python train.py --norm_place="pre" --init_std_qkv=0.0161 --init_std_o=0.00232 --beta2=0.99 --batch_tokens=262144
Each number is 500 + 40 x the weight over the matrix's rms, rounded and kept within 0 to 999. Layers, rows and columns count from 0. Numbers have three digits each.

# gate: layer 20 MLP gate, 1216x448, rms 0.199, rows 620-659, columns 224-335
# up: layer 20 MLP up, 1216x448, rms 0.211, rows 620-659, columns 224-335
# down: layer 20 MLP down (transposed), 1216x448, rms 0.2, rows 620-659, columns 224-335
gate620:519480486515449515501549603451402536435497477422530540473514449549540467470393494469455522515507506429491450520504518513447438524505503494489518462547588507562490471545542530495500476507536536506559529572542527544526506411536518494549469493540474468455499548482492429459492499587547439487488470565516399535459478539506506442492523552451
up620:493486480497448515520552474459483541471479487495518478526478531478523482526483539461498501503474475482508584492480490564490478457522462462467551529496467525537553485556468474476412551548505497494533514507525431453511460446425488467458510471549471533432488497420488508556563557497472468471430474480522544443522458459423515495462584480537
down620:472489544555472465532439463551458521510492474495510549476497464512516497495565491522538520531480484501550482468454516557539511514494449503571520526519486400531496487495478579510443512484467492546507489490499542506529499409481512542503471546438547492511562464493465520436447528514434480512420514474492519495519471527461429456517540509541
gate621:499486488521562470436428491420498460483501535481456518478415468532439558476443432546457487527551519534548507570489504435512510457485413529488459405509510532545481522513427478487537446503460517496554516507516475579492451512474532583466511528509375574548526557547460401558511521533472528500469463533548477508564565462486530493467481576437
up621:465527422533556444457566560523563472514544559457491494520551485491447454472506481446462509496511552476525480554490483491499504473485379569481437484503518524539512455508493526470463507506517541521479439510525513536471467484457419543507530438542484505520454468448494500460574569455499522506504546495542547493518480559561535471503551557550
down621:500507530446510514431476485504495536512559470411503475509490490534518551538489497453478549481501504503579487464490480485462472510575576502543503504427512462509592574575471589549432512480424486406463469509486535518567504465484534498495501549502511448475482494453536520462529463422487497500472492513478496514475516500504569538486511493544
gate622:482476535558520486478487445517506572484533541507544549519532445473515510579422494574434450531462515526495508563532489561518442465465471488536474562511531545585537506516564535486508473445486555534540555533508497475500491545443452498488445491481490456537462444441544448425490482492410502621548564544547513493465537487480553545481556566424
up622:570493529442497443469467456510522518475557483458465502419507466459502504519528515429423487562541476530478511539516422544537465522551499501492529504548544473467571428507533568519544468508501498473524496462473434499521477538520517442584526488443474502444439450444476495569434482474488513561524455504494483547518461512558547489492560502399
down622:569473426460457503506528508541499435496539500427490469434477544521440512467595488521566450535510475496398537461517481541478473511499492478498544561471493434552503570530465567507567428424473468441499507501506522505542470534466503503479526470520500552424450508454436580446446508484533459508428429537487524528391482505494542542480468530473
gate623:519493551481459543518507504481457420498459476514468474530500527520514496458561526554442480463544512480516462451525412476495511485496569509517478568572530465521503469443451575594482586573512519480506521459537531465471502453458531436441491499550464479565487470528495530534530430426519463460581463517535499529539545475484504533527479522495
up623:485467489442552504487445475496493500477549472600530515524506440556444566512472581515446573521477506487561494496487480542467523459445502512501560498514574492543549518545511510541462494477498511482527476525484513430467480488481513446503599513558488411483498421495522485462478571525542474485561481514508428491484473539522560499530479499484
down623:534530440506497496547537522485466518505435582485502473422530508472450516494456513449501504495489449506512529469540493520479546527479464451448474446519445547504492549530491543543611511503478485477479465558407441538472472521553539464497493519547460465490482542534503552499499538466493545513495463497509434438472497510465510461513484425494
gate624:485519544534507527484609495478546488482582507465501462521476551526588532482553531494465435488484524478470517510527490486412519519492512482496511524518510449535486488474489570437549445473496493516532510473547538473521515447509548555462473494491435435524440483505418475558460492487446490561527526518517533517492489514495456492490524450521
up624:478445515421511544493487568552588523485538484489551488529489452537513545441474577455525439569497477558540530551467524438455473481525515481517468471488488527486455494449543471434480535474527503568536455421515470482499486400521514548497528489464526484497489473418481476490473518523545471429553457448552470471437426553550434512514535482541
down624:518554439443520536513519609380575494472482571512506501524485530482436519522532507461510415577543508493508489519472570605470499478490469530433490541452509529507503552484531518457430463469497454501523555463502536489497517508561442445539528438512507508580473519526513558535546522365488546499551573524550535503485536445460497505497617624514
gate625:493477504452506455446542471418495526558471489474510495515492448461431510470501445548570581510469482488456498555565470521510458443425558511498456527524557571510533447545449482528571530528493543453451461526521485547450495441398488453483414505541474519491498481552477460492408511445490569500485535506454551523533459594467481537433562411545
up625:506486560446535511536530505440443430551576538520476459506543517488544433569524515434518565457530564498418520554523496515535532459448472513488506536444533557494550433485480544519559468456476509489459577451473520541488572441519474530424520452518508454452451482532484492562495498496500539463552516555461460507436481489449519448470470582506
down625:431416496561433545464498520426519551463595529544487549440517545486536502506550461539502427518514449493489535461458449466523489466505457460446557495489503516448470524476399533506398442481531421568447498483514424424442553474515545503514569447464456508537478486482462516432527446531520461507521536519591436404452521453491514491512550553542
gate626:404516554518500488498533484439518462435486563478499513502538466434556568474554494453515534482499503522534497472489451534593523484527477493496484501539490551510561486507523483539515446491474470618508520518548476508497461561457427466466537464461512475506527521523431483489548583552520559538509430543462472547507438457496473457485474417432
up626:440512500461542444416493438529523444471552467444504556443463540533401519501474490541550475501438500417442472516458510434492500511544526552418581448552458523588540560496581554482549563501508557475491473593478506473496447511509422504419483477463456528485473512441472481584485450529468503486479526517586482487508493468485521507522518444497
down626:484475541471504555492524518556427489571511477517531524483482495534537492458491484524454527513457495546495425559470514500477467569553511477426456519546471551465516469475491487562570413495511509453427417516537543436544508522467491494524579414440469532516532542475503444514490502515470491475461469533548499528496489462507440476439549558534
gate627:569477495482519480461521555421520529425505529546375463528486587483492416434435475515514470471544578456467478520549536465465447423508492495549471543451496451478474528512441536495527521501545487511495483516541491477563462522490588451550479558454488509523506516491507522488478555563483559547551460491567463553561508448451414493501514474507
up627:514582545519483529480468515514570506477491456522445564502486528520522504580550483506517498446525469437542454535551559522478553472482456479492500536503506550530448421534474523474433461546426513498554466411463448469463517510447529467529540557548475511494462505536508578522523540523509497555422472526498473549504536469430532568568488493513
down627:411477518530533549482529402514538523507453517467525556450454497498421527461484492441504515412504507503431528549596556465551549487482507506526501490523507545547439504471509491486368490492513485529452518499453465557495507596636465616471524502540515418525462540481468458524527506502442454431502498435532452461494548433471493470530472536439
gate628:418479511467482468477456462502483477534551462535457455521461484429557454513468448513548469545425455514489533528516525525485497525507594511561497413502532523445512524495491563500403529466507454510448576510490474429429477508451494473495493430463592528504486537502492562465552576437474552494514531518482523516439459503455454516551420551490
up628:519499466438506543511462542510514517564510464488465583472472496522540562462499507513454513483547449512519534544502372463466516461470455477539520459448454509513516409357435492510515449480532477483478484500512537509506491481462518477503509485499459526511534519504538461500433563525588482462450519414562527515534462550453595501484466548507
down628:532426466498519502465502445379492499474442480460429502490520479522506526507486525567519438515505472522499549576509514491457484535456465520500469528476519494522495518564481474483459467522538525558572555541507464593483484534449462503466495514523495456389477518482502607488566484491475338504466478465508521536559537539521469452435518498477
gate629:479416570449480526504533514510494453508483562475465510557494516524552498482519466516512458547515526490531494462548467506560436490523506488444463516509468493513523467539510471540573454478465541571523504490575490478549569493558457521472485449485450499487485563407495523507563434437500564526526476515521463505494507527530464435533479515472
up629:490483493520484539431555464512501509520529545586519495518482522528516509531489592498547500561527497509575523569492500456518493515531496523499479465507448441559514458471528521492557504484557536512523432438552432424559512445522466439508483520495520526478466451482565513464441509481558526508559530533457552486507537447517463510414485581498
down629:437466516548524511480498541508520519473500479487448475501537514493569495503432524494471533534520519545539528465532520473511493441542484525428497536483551532485538555542455454508501497477481465502520520460532546505485493490482511460520504552514568436484529526501505527535525485517517507467499565456472530470448556473424593506420484539531
gate630:474483437505503469468511530458519469525518499514421519525508495460482476459523500511508500439513499468489480426527535499487545423508516499452557478507503578500488469492487530550484541467462550522529507545425452450432467361500479508470550508470494470412503562488479492551520518520542473505520566505556563541523545585552597531512467514445
up630:438489517488499507531577487552503504538474540515566553592514545533515519506397481447492554493527476531544495550503555524512523554526517531578445605470442500439521512495434472445535473554498455455458480583526569551521516529507507471447495541514509516478573454487544493475536532501514509485461461384417503505511428495483456521479529497525
down630:439518483536476473489535541537517472478511469501506581544505435436450499544494482483444587480483525494531464439469501521478507526540467445556507459525511499524573531496538519607628480404574505550582538460468496489485489451460477538551457489487535448450494474497508479454488508546512509539538434506495460501493505517559505440496517545560
gate631:464583539534513502490456472548497488499529500525546500463470487535531546510482474519636535476521480519511504497531490531532503481441535494475508499505531441546494518454531500537439524511465503526491577488509511511452527563535435542458468448525395550507510517512509547445513518503450495541437441527447473551503573529504467480508478531541
up631:541438408426453487492544518411484467551422543443447435504552509470514518518456575440483523536501494515471462533488484489498466503535518517500458514498496550531485504530526475538486491564569542466485463452510477513569449447486556472541473477487485511530494546503468453555554461546535473487506548546570491472504455506512558537483488533529
down631:545499514446515490456529446558422490437506463476502525463456528518448488508453476479572482504486548452402466540504519564458532479544511451492532474511486471466512505486526511557579502487514487505486570472478518517527419571512539495425467502477501487466452458499478550556484542527530537435531509483504441486550524459506541523491554466478
gate632:498445544448589508523464480457464466511543467507509491522493520487469486505514543519464524462541513511486497445536460470537512506488515535455482506506451442457505514491539525507513521523486491525478560469448494503505458487507476480451500526486489492499556464503541515446532603508553498528536507493489464490532450539489505538502468538488
up632:499575511473573480488508477472524488451505529524516485522500541493483509549566468510481567529491514581544537425473481493437446484495504419515525495497502549549513477493460542447456490437537606497458506493473476527458461543462496527520488506443561540474472491471489479476480521517507514483493497521449562481472523516477497533530518548484
down632:561509510512498467501476562481488507438541462481516466551498510505472488479458493430432538450558490494458509547528505504503508495501439475556497522550521513469455511446466476537574521438463516506516576525439606518448519496477486498486508534543496490560545577521489541551455505542474471508550578409438459456479526517514514478557508540437
gate633:536464531476542475475523506499501494498499500489470475508488440469497515546449480594412504547498492534482497487427535517459508461480453502488516536540577536551453533493509543466551532464457480496435509487578531427505510498498486432537503541492565475547474444466527437477555563545443513469477499408572523488473583594491450565455541574523
up633:576524523529470482473545538542515473448448516500527490410442438516514450531453435541522560529530436570520497491460480463567490459510476490498587528464535483526499456516479433477485545500468481450518536560534496472511505498524533483533524476462525524613460465466472417475512522457437492427489555393482487451396545412447510476508531521474
down633:538520498457520480485523485479523487508513534550454463477410510456519499528562485511497506502554512527461502483440505439449514525494532439466492590527541523500485480503434428467534470464490525553520540461564441459473521513502502513494450489484502486413506487550483521476472537450527516495580490452502525510551488488515429525520440473517
gate634:575498610536532433545499527453523540478462507475546516546502540527576488566476597537487554480546479490434507566513444508524470515486441491565555530551525480459479478476505518519539461472613504422522495494433496510461524521451481480543534529524453516538513495551553430454522546459539545551488452454459488539503517510435548512472492543490
up634:451468516470518505508517491521509499515512517530537516526439546463550500453456463531375441461475499566471585475586533584481548462514425538572501534542498554478501451490499564483527501568474519470458464567492470480550507459484484528396535543499439513549499492486479525490496449602481463519478541533544500591532469495563539452420572527517
down634:537501464584468482450559493493449488449466499566454509533499482490407484520496521445505516490522492527431521436509495499440464484563534490554487538520498542547487481469578474508561416504466549514528527517436477551528531498501460502540448568473522575479457442481539513507515529524517505490551479547420518510521503528503461454454472524525
gate635:543471514487517515488590586449574553429509426391464506389520504542481482456514460441560496534527580485528463623489462520447483592531513481457486461500474514494433452478554501541578462447528423496499554503459520512528421526485507638532538570503402513513475490491505516507541461538520512536475496458520544490490508547494463526473442544478
up635:540482474505469436450467471508475481445567474536436447489452456463471492521444485496483492438495477524499578500432540458534442514599463542486476535481484500448507431508455540478438433439485464538463503539519523510435506560508423503547413485427492424487427506516506503474507469559504481529450464537535515536503507478526521503543463459521
down635:513494521546501523545501454498528512527533458463522557466496515496513528519479494474491535514493582559438527449602471546503531519467536488478453509491501510518511493536489418532305534495512527528480438499533536505494508526550446449464511527521532515448533487523509526464463479483471472531467454518479473424569547491525486448526483518488
gate636:427500471486448504521481488489472445521586514517512485490494519562490538523534534483497435463483479484526553588522480493575428496472517486566505481464529589451454490536482446546524503522558477553434493509502449562428533472498545511538447565563444504534512541554466541463506552442497499495491477510538470451498507471409535531499567514542
up636:538525451524516509503491523476531517479516503478539454495557486511456505422526454582519419456500529443437509446501561479518491541503432501522512471556514433496442459426517499538504565492492554498502498543553476564488540458485625520512489463485443473432588510533425513456445516493517546504556526543464553479505488563555505462550533528513
down636:532451533543511544525467481526480512536504539450522457520470489453440526468500478493495496501460547464539485455495484504529485482477465529479518540533484511518493526420565475485413531468480540514456428521503452537585448527522531514488487390505516490475524521511482483489429510539538485521537525403459546527535537492491571452529467494471
gate637:471424477511476406494552473516489464518498511452608553505462547602524500531533551494512502518442509524498481476412451553453481488531487475542487463519483451422510453500460596474488497559524447422491530554531499501536547492503379480511423441456542498513555513467568492448526510506551521484444533467426511588432468494476523511489447499456
up637:475567519496484515466466458518536477454461495521543547504485500527548501403502479468507411546497439532559460498596546419473507513517447524501480525449476568531513452480524455482458475525415498546527538524462527500488484487555531562509577534506535555516477566459463546529549442483574452416497468551510529463535584480479486521479506485509
down637:485540512579567492547490457434368483522516528494492551474461531482515519520482489445494498485507512469520494537532571550485505526444541531505564483495561490468456405502580571464572461512487508476444504473555495398479483500516474476528567498495503531453518516437507531481544479458442433456433532476464497505453455508591560494572566507479
gate638:466482513499511523560498421523436494496565538479535548506522489476600523551567531536502482475516533509524598486553558536482482601503503496540527515463538564490503542522502466529489500432584526582506467544488502464516504451542467479523511459524456503536534505521467580460486528478518549464525466464494493590476511518451482468501487557484
up638:531463499470397563499520474498506508507560567550483524480509527513524450510512476502556543494506551482461537523562389482507559528382541491507496325526533458520491531494528555487556515491496483468513529563540449512436498477514462462465459390549516521440518518530495508534434483496522558493500623452509447441481547490486465448564567525483
down638:514472540486493508499506465521489541502555453495457484523503508439526505420540417547484523476434512525507559444525599544502472534480555484497480459503580504467537446472515506470475504545460436562478433506543422564501541461498526517521475497449487535527492462400525533536481494492489468425561520475470513451509475498482521529456467485531
gate639:505462556491498443474472517548494459490546504499502513455522494556531506549448481584578470536507525501480588457479423565566499459508563551466510573507533483456538508494483547576600451524535461510505573499474502428589527500513475534524519480527565533463501439499478514458486494493493560479522558521513456551492510473447525526471476539481
up639:528468563484515482500498475479422469500522485404505459449541396507489463513480501489470518491468557487390489556491478499512462487551455506531499441442483436403478497498503530481494538474431617571533460493518445504474543573473521557523470592499499454504546477479549446508515457562509503591511479505518403486473451527487433595496476583436
down639:502506504502450470559496463509537549513526496522485493496534516467534492504400452521501514514542508478481459420542521488565545487454446515478552547456521502487464556527475490524467479469537535503521466439530464455515574492521516513509512458449489470574574552488513521480541490566467535523538516506466447523505554500524506552534437484547
gate640:411526500509475488506463505510482553462509559491576461431491446513531488451564476458435492448492553471501509506473540529480504548490476507479414509445469542488496457518542578491398506511503547511453539539513452474456493501466498481537465500520525515426558507547506533463449526512521485458552474485565488521582519518519537483590519472504
up640:472533513487493465490496479523497552461499587473528457486470477533509493461491529463508472458526600406499464509527466549486531489434469486499452488467483501526512498486489535467418534497443471480498522518507481493464497515456496498519493503508507504424534479560478491503498505565564513515535447531537492546556445514489514555580557439471
down640:541556495554478522506517522527457506475533452584520474533456553495494551417482498487523486484470503466509438498454517466494536506467503487482482513477521548544495450477555467526395507502516464462425505597491483499507511530521469507427498481425566477463440470487531458459488470514478497451503563481519492504492516430542481536534548519489
gate641:513497474544446421473508494476457494460485443499515451542533486483463497530513508480491482496539453452529535511511501544459510486524553574562453545547526456522507478523488483527513479457523523503439505508530456480486495465464511491572409512530471549463486484444517446475483523442471464517511512505445565445517564448554506523498514559549
up641:523515477480517524503535486583509451499489465511528535465467505589473577430520485449603536565497510546471500500482511471463504503407501509483559504435492499420499478524484517477504586569450558571490464511450512481477452548501514499542519438473417467452479470563473548531507467502487495443530477510465552480501521550480538499487488457446
down641:503511504499518477491440482527524542505500495598470504494530550507528473488472460475470508516511460470477473516416410520449521492506563481521472409512552543455545495504458509484553446492454476550506523464487483536492511518493481584538525546429513518598601527503511480463539460464426527567518464488525457511489494493480419517462565556520
gate642:500527476579489487478500503523464503526516491453476456480549492458516442548514476552535478482489521549472461505511508486520557519507539494498499468501524483526484523441490520505424480446441522470511456491499476464493441533550523513496528457428500486472505462445529498509526503512509597428582504479504433549493442429464557446474536505533
up642:467522542501511499517401562487479508564463535535492506513437492574514570528572528504466453520506534565557474560494526474534556485490559567469498525475505546492476476476509531510543488492635503436498488485524450457451532392501447531491545525509502475508535490514489426502537524464508528472489537493529549490447410513490491482443484527513
down642:560492450476511554460541539483455568522479502518492539468490493509442495492408506537490542555468529487449519483520509572507557531465445506574437498549469463537543540547505571534495529496565522505507419484490514462434517440506501572491488447475532494491468454465430439537499474525468476574464441436524444557532519454552506544528511524532
gate643:536540452521464564463555469500553488452549561526471489481546498492535526532560537515518524473464485493509533511478564525553508489452532522489460497470472480488452514474525575508401553499467536514537531455484509465459452495495539526471469540457466448457467444475553509479543521457505472455446454430506511531521402467516476474546559459506
up643:552509548516446494437551483531487508499488547471435514531531526538458533538516498513511492449514519520484523528420563484533505587488566506432423462522501527445474494431488445459458529551431534502517519503538525484517541491498545510461472555468498459446553457531500504501512473517515507453419511434554493461561485520543523496494533477523
down643:513577508444533536482511514489498501569549516495477494546540485437450498548462534460427446528417445544547552484461449476494437504479594452474543515520547490414475549463529518490440509471512509451444565500468499524483460438510469486500540456515443537523498487514529543477494476449548466446451564496542510574514484524542457462542489518570
gate644:491506519492498466506543469503546541485569528483508494479470455556495451489509475471538477588427567485488518493496540447528508509469583497470517496504534546483478543439469501499541469433514497495482552598431522509506507530512479489526431531491467487467538514550493484445496580495530539510419445517460544520444488465486553509431508438406
up644:478473503447486548464530538486514471535445450538487469471585458511422499563437512500538551564496470550555509399534505550463457491521537501389501517501495486417438503425505482509492603540475528482619572466460410440541511475545524562504604528503483467501481504488510505548474525472448477499524498538466460459531463504539459505512451577509
down644:518525529547497521459457518518442490534481520486527517483513508537518501516541527520488461517527461545480463522475507562429533530582507500535596574465494492494529479556487434452540475473442513426523525494495465568506483518473560501523540442550468524541472475532484477532521538524447452485512529409535458565536504512447469560515460489537
gate645:440536502462534537513465570501470532493417513512465454525502548544519479441529542485538464550470569546517445487454488517479480475526553518505536502520519543547490509548485402499433522504482522520467553513481521538473499450486469513471467475468516504444489578563508511556513537526515520552457428539470483532501526470504429480454550523477
up645:481524520502508550501494424436478472553473470457433440526469556499449467455484520506439494536539448441485490535480487545511468478492465565430504532490502526506451458449557496428458524444521483573412486488571462568510471487492425538519466464492497539486536451510512417463579466526431542448563512461536428459527482477487482484453483535387
down645:475592520376511511465522519498498543480476527545517484456493425468497518469495436504472418544517485412530546486410543479510513510617476569402427589411520470505507496506455504536462527472449494446580495526516519552500525540459480538477513585486450462509523487444492612391510482486495478507527453528526530477519436555459451543493469464472
gate646:490482508548473505562525498505485521505483447428488556523564492474537549458588473519538523515595471517457462551475521416515471491495473480462582608509448467504497561526561502522406392519523469493493542513433519509482478504516558556469573508541501488459469505424528517495505513510510442513513485480498496510474523509494507385481454536516
up646:494430523517572528447509513469460460451480498428493491465529483459470451531551462460494470515478492445527539468526485509549482528482464489482491545480476544404494579496467534518489514515456436515498547530508488478490581480472392538508535570506426525484513475477471497423487539455517474521506482553497539455498456437522425519581500477456
down646:486407486595539572438500464515516481537498458559538504479459466465502430500489472482465558497531574527476447480473494441485541426528453526495489516512466495477517467473521443379462551435511522484531504527473554558473546486431486530479439514510521527544501546488598489476553503478476502379543499469479528504433579485452515475460535530556
gate647:524518545501489455497494443541524429503504478444481533570508529573469524481491475515475492501502546487430525575540568510508510603482467462491445481527523589501502456518537459508555507595534485497523568515497461565467508519610529456484484483501441513549426539417540474490486431420488504537559559542496540555503481470537482564521493482453
up647:508567529516510515524517506524458524518487481533540499542465454447504536470544532574453480482535554501465547540507580518469495467542511507507432454465475454497584466412539491506503459482487415416478464488512502488458582564522498478545529538490486526507435463485568472442490533454485519482475491517538537489470495571461458485532499521502
down647:467472488497478490465475533515447535517412498579485506474440444519507494534409511452508516527484505549402532528465459550429530519463455528540566414550480495488545494499556487465437543529536445510542472466504501515478427496495455528499526464455536541530517476477573525442608582489507489455480518485505485526566422490471494533514531530489
gate648:486419506462483560467469516546609497502511578534536515488567473502445467501551487474492502468496484459502535517543509493562503465446555485437499476499527533626501514558476463460483516529540476492507480541504456461493500515490468524480475505523475588519482432504521501439474456552532489474505483438548534553455504484428432446472507566531
up648:542472546552467525489477464483469516452456520521474443579467459525464433536494514527490515495512443560477515489451587466472452468511487488592589474505517457510443543486484470486449504496517478461548446541504525530538492558507450550492505527514479547501497537499522554536457513531477498483505444402517534474520462471510507435509448443478
down648:546514510517562466493553481440522517514554463445493480513469523502563500425530487579435483455529552490389443462523554472497412532390479540449450508522472545569516549534534477543417530500397494490578461483441500478556496460479442491480472488501489493452515497424514549552452503509478482426487601512556495490483511530488474540473541463520
gate649:536562469419475473502465476455498471479489464459450444527522563450519505542521499515442535514446511443498455474441444499527502541502516470471470485482462496416508443535498443493423468515526453470513453571514511601480467480539533486489414523486540465534449513529483455489524542580483488553503583437482563477498473509485501515488532494541
up649:439523550424439511449582455522506461448487478531514452505457525413488525428487593468459510552493495596449551467459482493558467443489435493458511552513496488494419496429515446457428477469493526466515483513532562629484402514492531483534482452557584464494495454614469468508529418486544480563468453503463514439494529461433503461529495531490
down649:475567437519539529501547468598495484511462530516487450473487546502460433502458491546462484516441562485549407522507466485480489529453482450493545514516530457484448501505508517505487429532528496536472520464490489518468515474572483508500472421505462528511511484480439509485486518507534507471476557454460427527561531417462583429519449516544
gate650:498472504516492528599465508458532483521560478514500528453605537454535460537518480540482456464485469532476515429519523490575489547505509543552512490525481586513482508492501479485490504501445518462445531470490470531495516522456584487516528502533544485434482526518513507479463538493485462543508492513487501526517533468440510513440486540546
up650:482487506480467540437575538577545519538490519481528439508496523506462560466511532490523506481598522496514521538492491487479433493439501511420508503467466419516517549509549501477504466531510422498554453457476523495469490520488392480486492499449476595578430468435519521500575525513530500468438485468585518440506464509510473477453489505547
down650:512637532543459451445452541447553472484487514450442498530437500525500431573498503502554482480481542550419438487431503531488438457547507469526494470531494453522453583437479537507570473430513545492559491487542535503476506480475469486478521554490468522512495504461496435537507544456517559463479478510464401560459575484538446530537535543510
gate651:455568502497553499430562438506495532553524545509524517510512525443583477485539575478518536424459435488535553468504478515495503458539403537565480482473492545539507504523492561416583505575480514466556427570553508507487485554540520533513497472562458514494464449447441484559455485549565561513518534523502480505404473499527463457503429505458
up651:574514445505473531551514527529439482555487544576527504550464451501523537466417536448475411548528565467488448508507444479493436441450556508561574487477565511487551504535461483553394492483492514565434567526464530524503520477499478452465561494485518440488480463509511535536527482562540488579477451533514511517524490533495465479468542522520
down651:561474538484469573510516531484481572464504508540487428483439505507455502498419497428514466483472464440479517481593524591498466452471461515448577507480519463509548519514520511461582578529530496479469522470528559434508520456469459528439503441526473519440566442505502441537498522508450492482469525505368434542477479545515427538524598503549
gate652:406475478555461467511479525388501495416495542565445507521519580481445446530458433548551475597515469533575546593461584509525559466515518531574506447463495491515492578502477492526482511464495413506520490428590552509511484492570460474484596485464595493426506471544473525494497466546478528491495492548395535538475479521468501471539572462536
up652:506542512497510549500511548500521509447444528496526547522549481496470601473539532387532582506475561471480435457507466567496452440494527557482491473457520459450488482511422567488478503482516534459450527560521538473435519465484461492518499462472460510467543496497519430427527449452435462483498472507554556438472542499502484506498554484495
down652:518519538534523531466471509545502498530499414523471534463563498556545492570507489491620525539575469581455448491572544422509587482470551517488504572549504517570523468501529504474376577537457584439466511504556491536496529495514494445491542417542497578562500511494495483540441488495503444441511515494494441531473546499460521462568498448485
gate653:506457476517481517480545479526501540495529489546492454477453440548498502428513436505513563505512442493497551489507458501461506543495606510465507451448570537468641548514513437471495557491460531511568495496646475519492543467474475502480536532494469456525443447505508468517475461445472498520432500447424602456484452506433470549446464478453
up653:526536555529636466461524441425492492483420509524506553529518543554501461533425485552537507473535519568503402543468514515583490476517492482570518560465508426489444467486498547488528533492515504538534489508432521532425539481486497542460492468517451501491528531455445428482563505484541576468502533621503476499519488500546487499560523494503
down653:464452450446560557448498491536506538478552500494450485522556483483440436470583535492518463575521539487454449546526496556547444493482448533488459483454508501485447459484541542453521536610494514471529455445447465512503511522550457504554613481451477584454442451549495516479479567502485485488593551512582551527504470538508577528482597451480
gate654:487495394469478550440575511503467522526530557513446541528455440531525556469520518524532532521529531539497502472512530510485469487460520450481535503546503505517530497539479564515441502524530539519498478502469476561511511467500453454537566456443470465463516489509503565534532447493562500588552502460497493576603462468542531525516520445446
up654:540460497426534474459487568439473572461449491489478513445567512445537547496542535487504462469521537486499490490486475529505571517502515547517555516575464496543510481501496491462486461573530473508473482466474521517501480495491533556513474521495511552500530472527490496480448462502472484544497518463525515523545475547502535471550505486487
down654:485508497528523535400592446506483523517568591513477470411588483477502563487475461541461569537494485517446492471466474409518504507528497511469541488493434489502490580532524494460427524547545480419452499482496499516501551512543503500518586511541496540467449486492516450481581482442516564500519487466494492499479491420452479525534520563501
gate655:457464498501536434484442481517465555439499512505459533540502476539544517558458459509555565440540583526451532456482524587523471475559545487454444554433415511573485491485459488411525536542560564540477478541560514393482507479493447454562538508497556500520463487511513433504530518496489516469533548506486480514481514512419481594561571408542
up655:517472531487421535515429480488489479547422450478507544525559415478489510488496484515552499523544435474513526518478461508496538530515564574478493531483544425514437528502476499537506497512432502477476516440472491488486456496488510528441537420485462511439480508443492537512435450495537496456566420435439506548468497493527547542593479499428
down655:506501517498510492506494470512484516502552571477501546482460371449482558482474518548537495475538541522485506506446465440454512487540511460500462457428490496453511448550450482519470519494529528524529543508500462515510517492509478467496487522506535560490457444540505508500476578413511526534437528540434485514439556547486434491530509489470
gate656:482526499521505555466487515522522490509480437427472550495497483510536524546497507470496456475443457521416525497373409528526511464481502562414509501536510505597494546454578524519491480475558543497532488536559496521605537515478450519548497563485514536527478513471475563507537469497534448491493491424516511553532539492525474475554470513519
up656:542489486431486515507443548470454487539481437454462496516523470420536461488454536494494470543540521491556449541516552556427523464587475440407494461433499484526483508499538483558429513555512487453484461469530518529537540495581448481524508468506457558527500477469440510540500472476479406480474537531460501541439523460490488500446507472480
down656:550450520504513551523461503503531483496497567422433512504548552509414492537563485512485451527533500533448535404341537453497541503483465492582435545546493475480509491457451447524592467482443432420436462485518490464518507487510460521501486461485491443507524480585489558505510535466529563503504487463520497508462516533515520531517506501523
gate657:472539454497523540502475586485527478530482505513543469511496507497433532434539487525445481492457569523518492504524476502420539538544471469486464469544539523542507432551478526502531502479481525517473508476507487511513463513519579519553497502528503476480523511530546513524522519529506451546448489454486523486518567524505470483508519506513
up657:488474532431493472484494501532512456486465533524492503514496460482548493524478462451581428496494480496551520508565483564555441522538567505519464596491491527523492489547454457495485503511519466495512541463453442524532434471485465505449483442545521526579525450457382513483514459526539526489490505577503476467457499532506353501458458500403
down657:579470496465540482463522583551520539538559487478474562551461592528531465508380446540465464456532499466463553499486499530518549464462536505512493459484448521492449469468479465479508495499504563435547560543521511575543461521514453556567474480561482508525500486513537455488442509439509499450467440502488465551502456489437567460527542534409
gate658:420476556537508473495510533451530480533596550501505552494486445500504485474530369531502445493541476481465487492472431493475519484462466557472526527477470524511422510527468560556570534544541507513509514399479514453511529541513548535526472548537494417521510464552531466505541539497499470448534531512466540437515539389477454533490552525523
up658:503476523538461559519481471506469466507436438581546466496456483490467491525430414555520469489468520544459546514493541555554525489495568475480489439492595473455564489489559482564509522518420464540438507475436429591548547591520476470431512492531432495477554496484473497487526492562512466531481508440500496486387528461476597568498564460580
down658:501457553495529463494475496499481402509469556557469515474511416486527507501487514506441534461570510467544483520519482556511458582514498482535549516538481608419458527467551538500394612510490567511569498551480518443549452466497471525489517488431540449509508534505513495487469462508492448499541512554501529460464462455439456589545503521522
gate659:481473566511557539446538538576580535456482518457455517489484519531580545426485529519527446484474505386475507533440539504532493444508483510477434508477477490531552520554527589459498504475447558494511483497539522473505462508491531539552506514497504587536453561560494463557499483532465491482498453504492493540462493443525500541518480463439
up659:495511503523478463499485534461429502462494480554514468503587492528526493524548488445449490435465568494537500484474480464515512470524530471434430465492519478508535546461505530461515436465486503599526520537519543505536568498520430413509508442520510485467478512524508581469487551564507525394479568513463529511539559492477495503418579538523
down659:566472463469591528516506433460481519566485493505522513489552500592542459470513482463551537520515515481500552494516508461490475473567500489447567602482512461564569543486495503423463550493488430518465468495436497535485460465470478540449497496479519509449431495519484470531484450515507443575506463435469513448464480503473529534519524518470